Each number is 500 + 50 x the weight over its row's rms, rounded and kept within 0 to 999. Layers, rows and columns count from 0. Numbers have three digits each. The size before them is the row's rms in percent of the matrix's.

# layer 4 MLP down (transposed), 576x192, rms 0.187, rows 449-463, columns 96-191
101:391505595452584481616512600526542545529505499511525493533561527505572551498390525415575535429431467564480492497530507574536422508479415598523500391509473497479390541498415394472516442492602488467506511574552460497435484374538483564457444509539508530460566427470486508511505483520490486464
095:618605535567448534459487433524498623561494499493555478424397518555464499486440494559569596500436502444582513442520518505391534518494543543476489471489441632456496507498547441432494521468580580536533444490599457516540441458476507477533523517525559466526482478450448513465563518551498449460
096:503483539478510520384492451454446551536561489390562463448432526508540482521559452518519550610508543523484446434444385542530506517494442479516509420460520372487501522645483595454530451491565470485514468444557453495548432598477492557428554475534489572474445476542566490461483537489552484525
112:470484538439439545465457473584487570537474467484491359516484643538511548640463533521547504457492477491510548529531415473562473488563503508438463434473563522489502604512544485526407426517478538472600526442495453455591541543505571559475475511441624524545573387424504551440556509469479490461
105:526587469463508416615470471531494537527565466463574522483468461571526553517523520496522414541480627357528494402404515619512483544509342564562534459460532473550433477545587477497468529512558478459474508526557475502537543435477434404444453501461438388512525538529473476514534484466483425469
103:554513402537410511449427449448494558444543631431519473557520534465478480519498510508522526529428500490560543520499524570405534529525498474489492547523475563457477461490468425528486558447498478551470477454481481453456533538497515489499471359466484495468565488492573457464594388469450483488
086:539469466512501555420534535612526478460439426526422477573528347464493522549458472508566539571512451565510579511511501399455487487550528488495512438465335566480455414534489594541513466517618463501489519502520603510517411408493564578493539458547542546402422504535447521589492540520504459544
096:504463537534515468507518530554505551417520482514539589510495575431527468478546492489475494546524450464493582457510450540451512475489510445554431473584375495528454490502526527529461541572478472593427457505526459561548448526469518466502493543484473440455504476609485555505516469420448496444
104:477526454456503486459547499523485483471461455508574588597467473459491515499512560490474502459537584458435451537547574535550527452515474473531504500557441460530608472530504540498439585510562529649526437495553565486455518432507436530520486490523462486472600430497482481551515443487477502470
099:549483535571478415510571540634429525554531431486472593564466448515351476426598624544476513531455498483506551477577496586496460569369553461561490538522536512480558438520547522507550500466459509488452462559576470550537503409514423537629491472413520471443430494454449510473455507398510504548
111:551409485530610618512590486463551486486584491498604500491528498507466446472384500528498464584514504572445500527541497498478440522510435583452552587553489463502532580419504494433458472473452480496550581476566504547461548505486455576530472496550556507450588498434497484432501513561413480578
091:498621557523516558489476482489482504536466462525435471416510500521524478514433488558552447514477527495517592452518406510484429480416494652402528591508418492556564454514641537451414518500506479446503457576594497531449558498573474499539513483484482500565529531431482529529487518523530540386
102:489373545561504486533478477489487449399543519496571473533491496557488566484512550501445594507476602551464464537510441478453465512519438620464592568499419404496516525534482519519548493506468561603470483458487480527421503578474503502479471474400507506502512444587379536459480440522520492529
099:469515477507381479572506523481547492481669595354466464532605536530461519513495492549510427542439371472542429465555536541542559434512551524490470521493508515470546552511434496491502545525567539448427469543625359547531553440531503505500576503491596489560475504518516536550528475509523380439
099:520526619478419492480500507453477480583466564475428510509482442416454618521521505535477452518440437455498509539480434465483551511583482478595475438564480545513472380527357495534511544474513505552525491473497427514487505491526518465469443559509508465444506514495437561434468537485478608542
# layer 4 MLP up, 576x192, rms 0.183, rows 450-463, columns 96-191
091:638531513531490570533490656498436429449482490489429500484425470475544386543417536461490474560512455526491490441514567458470457568553487591500559551521452498482519450475484468505507545443512571473452495523508475463429508487491501573545490434499482578472392439555414604522475489453536483494
093:556550506528462474614507438537470464389538441479490524431487439512529520530504517513521426504434437453500486485517521458525563424470467372587426516503594599493459560525478501543501477542507435568513527472494547390491391465512504459518532543416521569479501521438492459495500446559500533379
110:466557435460496438537482464485436489473556613543568495579564564470414553523405431432466514524467446446481532527491477556570567561400514457520538444450572497497504500379523523516466509564596514442519602503521493570434432576453431485494507522543454464480562505463582482490457508567563523489
105:481549420491605502585514461456516542618530566489601486494474521452473487504533549427456484409597565502607627467462463513525576468419535508537533513438558534478509492504498518465569557559593438608483529449530519565422476524489486532444455525435483440540492567424503471511512495478511426516
109:609419474521500434498428367544433541509464539466486437547589500369620574605509509467564516507535476460484482612511515538488431445572487509513498479435478538559506460553475595519440545404469505524440478508513530481542564504509529558424508447533514548550481451480555548489440449477531458483
102:544484600517488465538459516506443497515517485424423561517598506502575515403519490563428485449362514550453584419480502494526451479575525510452481442519438404493446435496514490524564470406420533475512478437576541464556494522462485521501564454463434567562482422515534517517467444477457518466
098:497584577458463544543518507545461389513462555462500430436595547493517563526438477518489451477542574476513585496465533490464540484480554507522481501509452496490594471547469457529511499509473497524527437478442465430523525449545519559506531399456620448467526511517502366530479539482547475500
102:557483477450463640501490469481454451539538513467431571435485557496533414536471460472410513525495584519404547552452528499523497552575418419508469472492578459468558418496542459496493406461571423541487485446541528509543536492482529472603462496523469527549438515476462591466446533445453517526
099:488525467502470422493470526538530517507540467495454443500500527411511509405460484473458435538499561465468574421466459358436488562487457481555545456577550511551438542463449465510459519561535504428450564533536541499571649556403441595507453544542519449498543478452400523491488495575460484478
098:484468550547525563492579458496502447512556435508515495510546505476580557517502456512501489584491527550591503435510519480390418637516474548452494410505445500515625570510552540493456556528464487453536486516448540457520465512587460484563491554526526452386565457564449494519485557563431460537
088:460493452556495403517544538483529517561472474608576507532573514501591533412580507389558501429510454418547546533487543442561526586383480396492457584479536468453461498527457419552482469573607453502545467502442527539463475451447436448494439500607524589502427482455464526446437518501480523422
102:521529569436532506403456502501465465523482616501592494559473484504541534441433465455634523462533475463521546388532440400520505558517624425504441453467521560522591538450421581473552510505495486382483507496455532475410520609450494498538457420481486492491494440424398461415418454514509470552
099:423542564501415563470467531585471593455493439468505575499596474569591395466556529475443524539473491509535538605519596575509431553470494437476506501529513472477553525572458466502572485532539447479554531379525517562416540471542513459559412575513432518466484462537516546566583449516510506414
099:507570432445545446500480504460512508596481467575587529572525443493510390502504544577522507546567472539505561456410568393537482456544474435541517403427494426541436456565479544471614377567433458602529535461514435565463485471568535501451438547419531469492507512450538543536546486561497460460